config.toml
n_layer = 9
d_model = 320
n_head = 5
n_kv_head = 5
head_dim = 64
d_mlp = 1280
vocab_size = 8192
activation = "squared_relu"
norm = "rmsnorm"
norm_place = "pre"
norm_eps = 1e-06
positions = "rope"
rope_base = 1020.0
rope_fraction = 0.5
qk_norm = true
attn_scale = 0.151
bias = "none"
tie_embeddings = false
parallel_block = false
extras = ["local attention windows", "shifted keys", "a norm inside the MLP", "value embeddings", "hashed n-gram embeddings", "a smear gate", "an embedding shortcut", "learned residual scales", "skips across layers", "capped logits"]
init = "normal"
init_std_qkv = 0.0374
init_std_o = 0.00882
init_std_up = 0.0374
init_std_down = 0.00441
init_out_by_depth = true
init_mimetic = 0.5
optimizer = "cautious_adamw"
lr = 0.00109
lr_mult_up = 0.819
beta1 = 0.9
beta2 = 0.98
lr_head = 0.00449
warmup_steps = 381
schedule = "wsd"
decay_fraction = 1.0
decay_shape = "linear"
final_lr_fraction = 0.1
batch_tokens = [32768, 65536, 131072]
seq_len = 2048
doc_mask = true
train_tokens = 556100000
steps = 8851
dataset = "wikipedia_en"
Each number is 50 + 15 x the weight over its row's rms, rounded and kept within 0 to 99. Layers, rows and columns count from 0. The size before them is the row's rms in percent of the matrix's.

# down: layer 3 MLP down (transposed), 1280x320, rms 0.0534, rows 22-41, columns 0-79
# up: layer 3 MLP up, 1280x320, rms 0.0475, rows 23-42, columns 0-79
down22 105:63 31 27 69 54 80 74 45 59 47 41 56 29 46 57 55 51 26 78 54 54 44 68 35 65 55 21 44 53 57 62 64 46 59 53 64 40 76 38 50 21 58 57 68 62 59 39 45 47 56 58 52 43 25 36 50 59 34 59 52 41 51 59 39 66 28 28 43 50 34 49 63 36 56 34 51 41 43 67 52
up23 103:57 39 58 42 61 36 51 67 49 66 69 79 42 58 70 36 29 43 52 64 64 97 62 62 58 60 69 48 59 40 71 53 73 63 37 58 62 49 56 47 53 62 48 72 68 67 66 29 68 40 24 50 59 50 39 46 57 55 43 30 62 56 51 51 32 32 54 57 43 47 28 74 65 34 16 62 65 67 34 71
down23 104:39 52 50 31 48 76 40 43 60 87 81 52 33 48 72 20 53 40 48 49 69 37 63 65 32 51 41 11 29 63 42 38 48 69 45 88 65 42 61 13 51 31 59 62 27 73 33 28 41 71 65 49 62 55 32 33 44 67 53 36 50 53 55 62 27 46 48 66 44 60 70 57 20 38 51 59 46 45 64 37
up24 095:29 42 39 31 58 58 35 50 25 43 64 35 48 51 20 46 54 57 51 71 59 41 49 67 65 53 26 52 34 38 35 48 27 63 40 29 87 36 39 47 48 45 36 63 54 47 62 54 52 66 30 52 42 55 45 21 47 57 40 74 52 58 64 53 59 54 47 42 49 35 34 42 53 56 34 49 64 46 41 37
down24 104:51 71 71 31 39 68 13 49 24 56 66 27 72 35 60 56 69 44 37 67 36 56 38 85 55 43 59 80 36 70 45 53 63 55 63 27 46 53 68 48 58 52 23 58 49 34 62 66 39 66 41 26 32 57 56 49 42 43 19 65 67 52 60 53 50 64 40 69 65 57 43 27 39 55 20 35 46 39 58 48
up25 096:56 71 53 50 68 50 37 63 53 74 64 40 49 65 56 24 53 53 74 41 48 71 66 44 66 72 64 27 71 51 78 47 57 45 39 63 68 29 49 27 63 43 48 73 58 70 21 35 44 53 36 74 58 45 66 68 26 34 40 74 31 69 65 60 37 24 56 41 42 61 53 67 60 56 47 55 40 69 40 43
down25 105:67 61 57 66 67 49 42 37 46 59 68 26 39 61 54 68 52 64 60 53 60 58 37 46 57 66 47 54 72 46 46 54 26 69 61 57 30 43 33 34 45 60 67 67 50 55 39 31 31 52 63 44 74 55 57 43 43 65 55 20 46 70 76 38 39 44 38 40 84 62 50 61 55 51 60 66 32 90 52 56
up26 099:62 40 26 71 31 74 55 53 57 41 59 45 54 58 29 49 65 36 62 38 39 74 37 55 58 35 42 33 44 37 44 41 63 67 50 54 90 25 52 44 54 50 26 48 42 42 64 55 68 21 40 24 36 53 46 54 37 73 29 43 79 64 56 62 64 39 57 40 58 51 72 41 34 59 32 41 46 47 44 51
down26 097:56 59 50 71 48 37 69 46 73 38 67 58 53 73 17 92 48 95 18 56 26 50 36 67 48 58 60 57 54 46 63 63 56 69 30 37 40 36 73 39 55 57 33 65 44 37 64 57 42 42 60 66 62 59 41 39 47 66 39 33 65 89 27 37 79 63 54 46 49 47 43 57 80 59 45 69 42 59 55 47
up27 105:40 47 56 59 50 27 67 36 61 57 69 54 33 51 40 83 50 63 57 44 15 72 65 42 65 62 43 03 54 08 39 60 40 42 56 58 54 43 42 42 52 59 26 54 57 52 85 59 16 33 66 43 34 58 45 72 50 21 50 62 50 48 59 36 37 62 21 46 50 56 61 43 52 47 30 41 58 84 14 45
down27 106:40 68 44 52 65 49 46 56 46 47 47 78 42 52 29 66 49 53 67 65 43 49 43 50 69 45 42 58 66 35 73 28 44 48 42 28 27 73 33 56 85 41 49 42 48 59 54 54 40 57 66 68 33 56 53 76 47 47 23 29 61 28 45 52 58 31 60 66 27 62 51 36 49 57 68 69 31 53 50 56
up28 097:53 50 54 41 51 38 71 40 55 44 67 61 53 51 62 49 71 48 50 23 33 84 46 71 42 35 55 38 56 45 75 63 55 44 42 32 63 37 54 63 51 57 62 47 55 44 56 33 56 50 68 39 57 55 69 88 69 56 34 37 28 66 34 39 50 27 42 32 75 47 31 39 54 39 53 45 70 57 33 42
down28 101:56 59 70 63 32 66 47 42 61 59 55 57 45 24 42 43 50 51 47 36 70 64 44 65 20 56 53 44 47 34 77 28 58 49 19 15 38 29 80 45 51 55 41 60 39 51 41 29 35 31 47 43 51 44 43 84 76 43 43 54 53 23 31 44 69 66 67 28 71 43 42 60 71 29 52 37 42 35 40 33
up29 093:31 22 85 61 31 71 58 50 48 48 36 45 68 49 56 71 34 20 50 57 46 86 39 66 43 63 48 47 60 40 64 63 66 51 44 54 49 58 34 33 43 54 52 33 57 59 41 80 48 60 55 71 69 48 45 50 74 54 89 51 43 67 38 35 46 43 54 42 72 41 52 79 58 67 54 35 51 45 46 71
down29 089:59 65 47 43 57 38 55 52 59 49 79 64 55 64 28 27 49 75 37 66 21 72 45 62 38 41 68 18 39 80 51 33 59 39 68 37 61 34 51 25 43 34 45 51 53 54 61 65 35 22 63 33 39 60 69 40 56 46 54 51 54 29 33 61 55 62 60 34 62 53 46 51 47 58 63 63 50 67 61 54
up30 100:59 62 81 63 54 50 42 43 46 52 36 42 59 77 65 60 28 58 59 54 56 48 41 63 67 21 71 37 63 52 82 58 38 41 64 41 40 36 55 35 73 60 58 57 66 30 95 53 67 45 55 45 64 35 25 41 47 60 51 50 30 58 43 53 37 42 67 44 51 47 73 40 65 65 68 52 30 80 47 82
down30 098:51 52 57 72 36 66 49 31 50 43 35 51 55 34 19 40 37 65 64 53 58 24 61 63 58 41 67 69 44 61 62 41 44 63 68 66 58 19 35 45 36 29 33 54 33 35 63 44 49 60 49 64 70 48 30 31 50 60 81 41 41 44 36 60 51 71 36 51 28 55 32 37 51 58 56 46 39 61 55 45
up31 103:41 31 66 41 55 50 35 64 50 39 29 44 38 19 38 44 48 47 54 35 19 59 70 31 67 24 15 49 91 50 45 52 51 49 45 53 53 30 53 27 43 60 35 15 42 49 59 52 69 53 40 45 78 51 63 57 65 34 46 37 41 56 49 64 57 44 63 38 40 42 40 46 42 24 39 28 26 46 58 32
down31 106:34 50 31 59 49 62 21 40 50 61 39 49 37 51 23 67 48 61 70 30 37 63 78 36 52 39 47 30 58 85 50 31 38 57 31 46 51 43 47 47 59 65 53 33 48 17 53 43 54 64 58 63 78 55 73 45 50 32 29 46 60 54 44 50 46 53 48 44 47 48 37 60 43 41 33 40 21 24 54 42
up32 101:42 57 53 72 37 64 67 39 46 49 65 52 48 73 56 45 25 42 52 35 65 67 61 43 28 38 43 51 76 51 39 67 75 65 29 47 70 74 36 31 53 52 67 53 67 48 49 48 26 42 52 37 35 35 51 44 34 53 39 36 54 63 58 25 47 53 53 41 42 35 60 58 42 44 29 45 66 35 53 65
down32 103:45 43 50 51 53 44 48 56 49 30 62 56 71 23 45 90 54 52 33 55 48 48 46 44 26 59 76 49 35 57 51 33 34 49 44 58 41 93 36 47 59 73 49 50 65 57 53 62 76 58 50 32 65 71 53 54 27 53 52 42 30 53 54 62 42 66 51 41 46 48 44 61 72 65 69 32 57 78 54 48
up33 109:49 35 43 38 72 29 80 37 41 59 73 47 22 46 60 50 36 63 49 59 50 75 46 48 37 11 53 55 44 12 45 29 59 42 25 78 50 24 61 37 54 62 56 56 38 58 63 68 48 41 52 73 40 34 30 77 45 61 34 67 31 36 49 48 67 51 33 34 58 59 47 59 31 54 31 42 48 47 54 71
down33 099:60 45 58 43 60 29 62 38 46 49 58 36 74 54 63 29 39 31 42 69 18 46 30 54 37 42 40 71 29 47 24 55 85 21 45 67 47 60 28 63 53 37 43 44 42 57 34 83 62 36 38 56 73 99 45 45 79 48 44 76 64 42 43 36 62 77 59 36 57 54 49 59 54 43 46 34 64 24 36 30
up34 109:62 58 62 41 67 71 37 41 68 63 49 39 35 91 65 39 52 49 63 76 58 47 54 47 75 61 69 54 68 66 58 65 50 43 23 52 56 62 69 29 61 41 33 60 42 74 29 34 58 64 64 31 53 38 59 41 37 54 34 61 34 51 65 58 24 39 70 35 37 39 58 89 43 51 25 68 64 46 58 43
down34 115:64 67 34 29 70 22 25 40 39 54 66 43 57 63 45 45 29 62 38 73 51 55 38 27 63 38 60 58 50 47 70 52 45 62 40 43 58 37 29 49 71 52 50 51 38 53 40 41 34 66 60 53 78 54 91 69 47 56 29 37 74 30 59 29 51 45 48 41 48 24 58 57 37 85 62 59 33 59 44 68
up35 099:26 49 67 46 33 64 28 70 23 58 44 34 49 48 25 61 42 40 47 45 40 50 71 62 59 27 41 53 33 42 22 28 50 32 22 54 70 16 37 34 72 29 65 45 74 45 58 66 34 56 29 61 57 58 24 31 27 60 40 51 52 46 56 48 45 59 36 61 34 49 52 46 37 43 37 35 66 73 57 27
down35 101:34 70 52 33 50 57 26 51 22 62 52 62 30 56 42 26 35 61 70 60 56 29 61 26 63 44 54 70 58 59 41 48 45 61 65 81 60 31 51 21 51 30 38 20 38 70 34 35 57 65 73 62 63 47 36 77 44 45 55 51 41 43 44 78 61 43 48 60 72 69 46 55 55 42 46 49 55 42 38 36
up36 101:41 53 41 35 41 45 48 53 56 61 41 35 43 21 47 24 34 21 70 35 22 59 51 50 63 41 79 53 51 27 00 68 44 58 42 44 43 44 58 36 59 37 57 78 88 28 37 38 48 71 66 58 71 60 48 60 59 51 62 67 66 54 51 35 56 66 31 38 52 30 61 65 39 35 41 45 47 47 55 61
down36 098:39 57 22 66 48 32 50 51 55 36 37 32 42 27 20 20 63 47 36 48 49 61 65 43 83 42 79 72 46 49 54 83 66 34 44 50 41 57 77 22 52 75 56 44 81 38 42 66 73 46 51 49 48 40 57 67 63 50 68 45 74 71 37 47 64 52 45 48 58 52 25 65 60 39 25 35 62 48 54 62
up37 103:38 40 49 28 56 52 88 47 54 43 43 52 51 60 42 66 22 41 43 20 34 48 67 53 69 25 71 54 46 47 45 27 51 24 41 60 58 33 45 33 57 49 47 74 46 82 55 32 76 50 35 32 51 69 58 62 61 65 45 42 59 63 59 37 39 43 37 24 72 54 39 31 43 63 62 57 65 57 66 70
down37 106:68 63 57 58 64 49 46 43 32 56 47 59 50 56 29 42 89 70 53 37 72 33 41 76 46 54 43 50 59 26 58 58 53 38 17 49 80 38 37 52 37 58 32 48 39 36 39 65 64 45 56 63 69 18 35 55 34 44 61 47 49 76 52 74 49 43 73 52 65 46 54 69 62 48 32 51 47 47 57 33
up38 102:35 43 56 39 44 42 42 89 42 48 49 37 50 40 27 26 67 43 61 47 50 66 55 33 53 50 45 44 48 29 28 63 55 54 55 71 54 42 35 47 35 44 58 40 59 49 47 63 52 44 40 42 67 58 76 38 38 78 51 29 43 67 71 13 61 43 22 52 34 16 58 34 44 59 36 61 53 96 47 36
down38 098:59 55 09 50 32 67 32 68 46 48 55 26 52 54 23 48 63 40 61 44 42 49 80 54 45 59 58 54 40 47 36 64 59 51 39 51 33 61 64 25 47 55 46 34 55 21 49 55 43 36 41 44 43 45 73 33 29 78 47 58 56 41 59 40 71 58 46 48 48 43 63 43 46 67 32 38 51 62 59 35
up39 096:48 32 75 41 55 50 61 64 50 49 52 38 62 35 72 73 45 38 51 26 57 58 61 47 43 34 56 40 65 71 61 62 55 54 57 58 53 36 59 28 76 46 62 58 41 40 33 65 29 55 47 14 47 47 32 34 59 64 18 27 65 37 77 35 68 51 46 16 80 66 43 51 27 78 44 26 44 52 21 59
down39 098:51 71 47 56 47 60 23 65 50 26 63 86 54 48 61 57 41 60 47 73 66 73 46 60 56 38 62 29 52 71 72 56 35 43 71 23 72 36 49 47 51 65 80 48 16 30 40 41 77 63 62 40 48 67 41 24 30 52 54 47 72 43 52 46 65 44 30 36 63 57 60 33 36 62 38 46 63 68 33 38
up40 095:30 40 66 78 51 90 57 62 48 54 54 45 50 54 32 59 59 37 63 35 64 68 41 43 69 50 12 23 60 39 33 25 73 57 27 52 65 48 49 37 66 31 81 51 55 37 20 51 67 88 57 51 31 39 43 29 21 67 41 49 66 51 56 46 52 72 65 48 29 46 81 52 49 56 66 73 50 36 59 32
down40 094:55 43 50 54 47 49 53 55 54 77 59 64 83 48 50 58 46 47 34 60 37 62 42 61 46 40 70 34 16 38 67 46 56 34 42 67 23 86 59 33 50 60 30 39 75 53 48 51 21 33 53 58 69 37 40 48 57 49 20 56 48 56 28 26 57 67 69 74 42 45 53 92 64 64 36 44 41 50 35 48
up41 110:60 38 69 53 46 70 54 51 39 54 64 45 59 50 20 57 57 35 93 39 39 45 70 33 66 67 68 35 63 34 18 48 56 30 46 34 43 11 60 44 66 70 37 63 66 39 62 53 54 48 48 35 29 54 49 65 58 46 77 57 66 62 31 33 35 43 40 25 60 36 31 48 51 47 46 64 68 56 52 70
down41 105:42 40 47 64 15 73 33 58 64 42 50 47 69 43 64 83 55 46 21 49 29 55 47 47 35 37 56 42 32 36 53 42 48 45 69 45 49 86 79 58 40 48 47 40 36 40 39 40 45 60 19 62 42 63 48 23 63 23 39 75 42 57 41 33 48 65 30 54 58 72 33 54 57 48 79 42 50 52 41 59
up42 099:30 60 55 50 41 60 47 46 41 43 61 35 47 96 60 29 44 29 56 70 33 58 50 33 60 20 44 61 64 48 51 31 20 34 31 46 58 55 53 52 28 40 36 54 48 40 28 69 70 44 65 45 56 45 47 41 33 68 46 39 46 46 55 73 56 66 37 45 68 54 44 62 45 39 60 53 65 54 40 51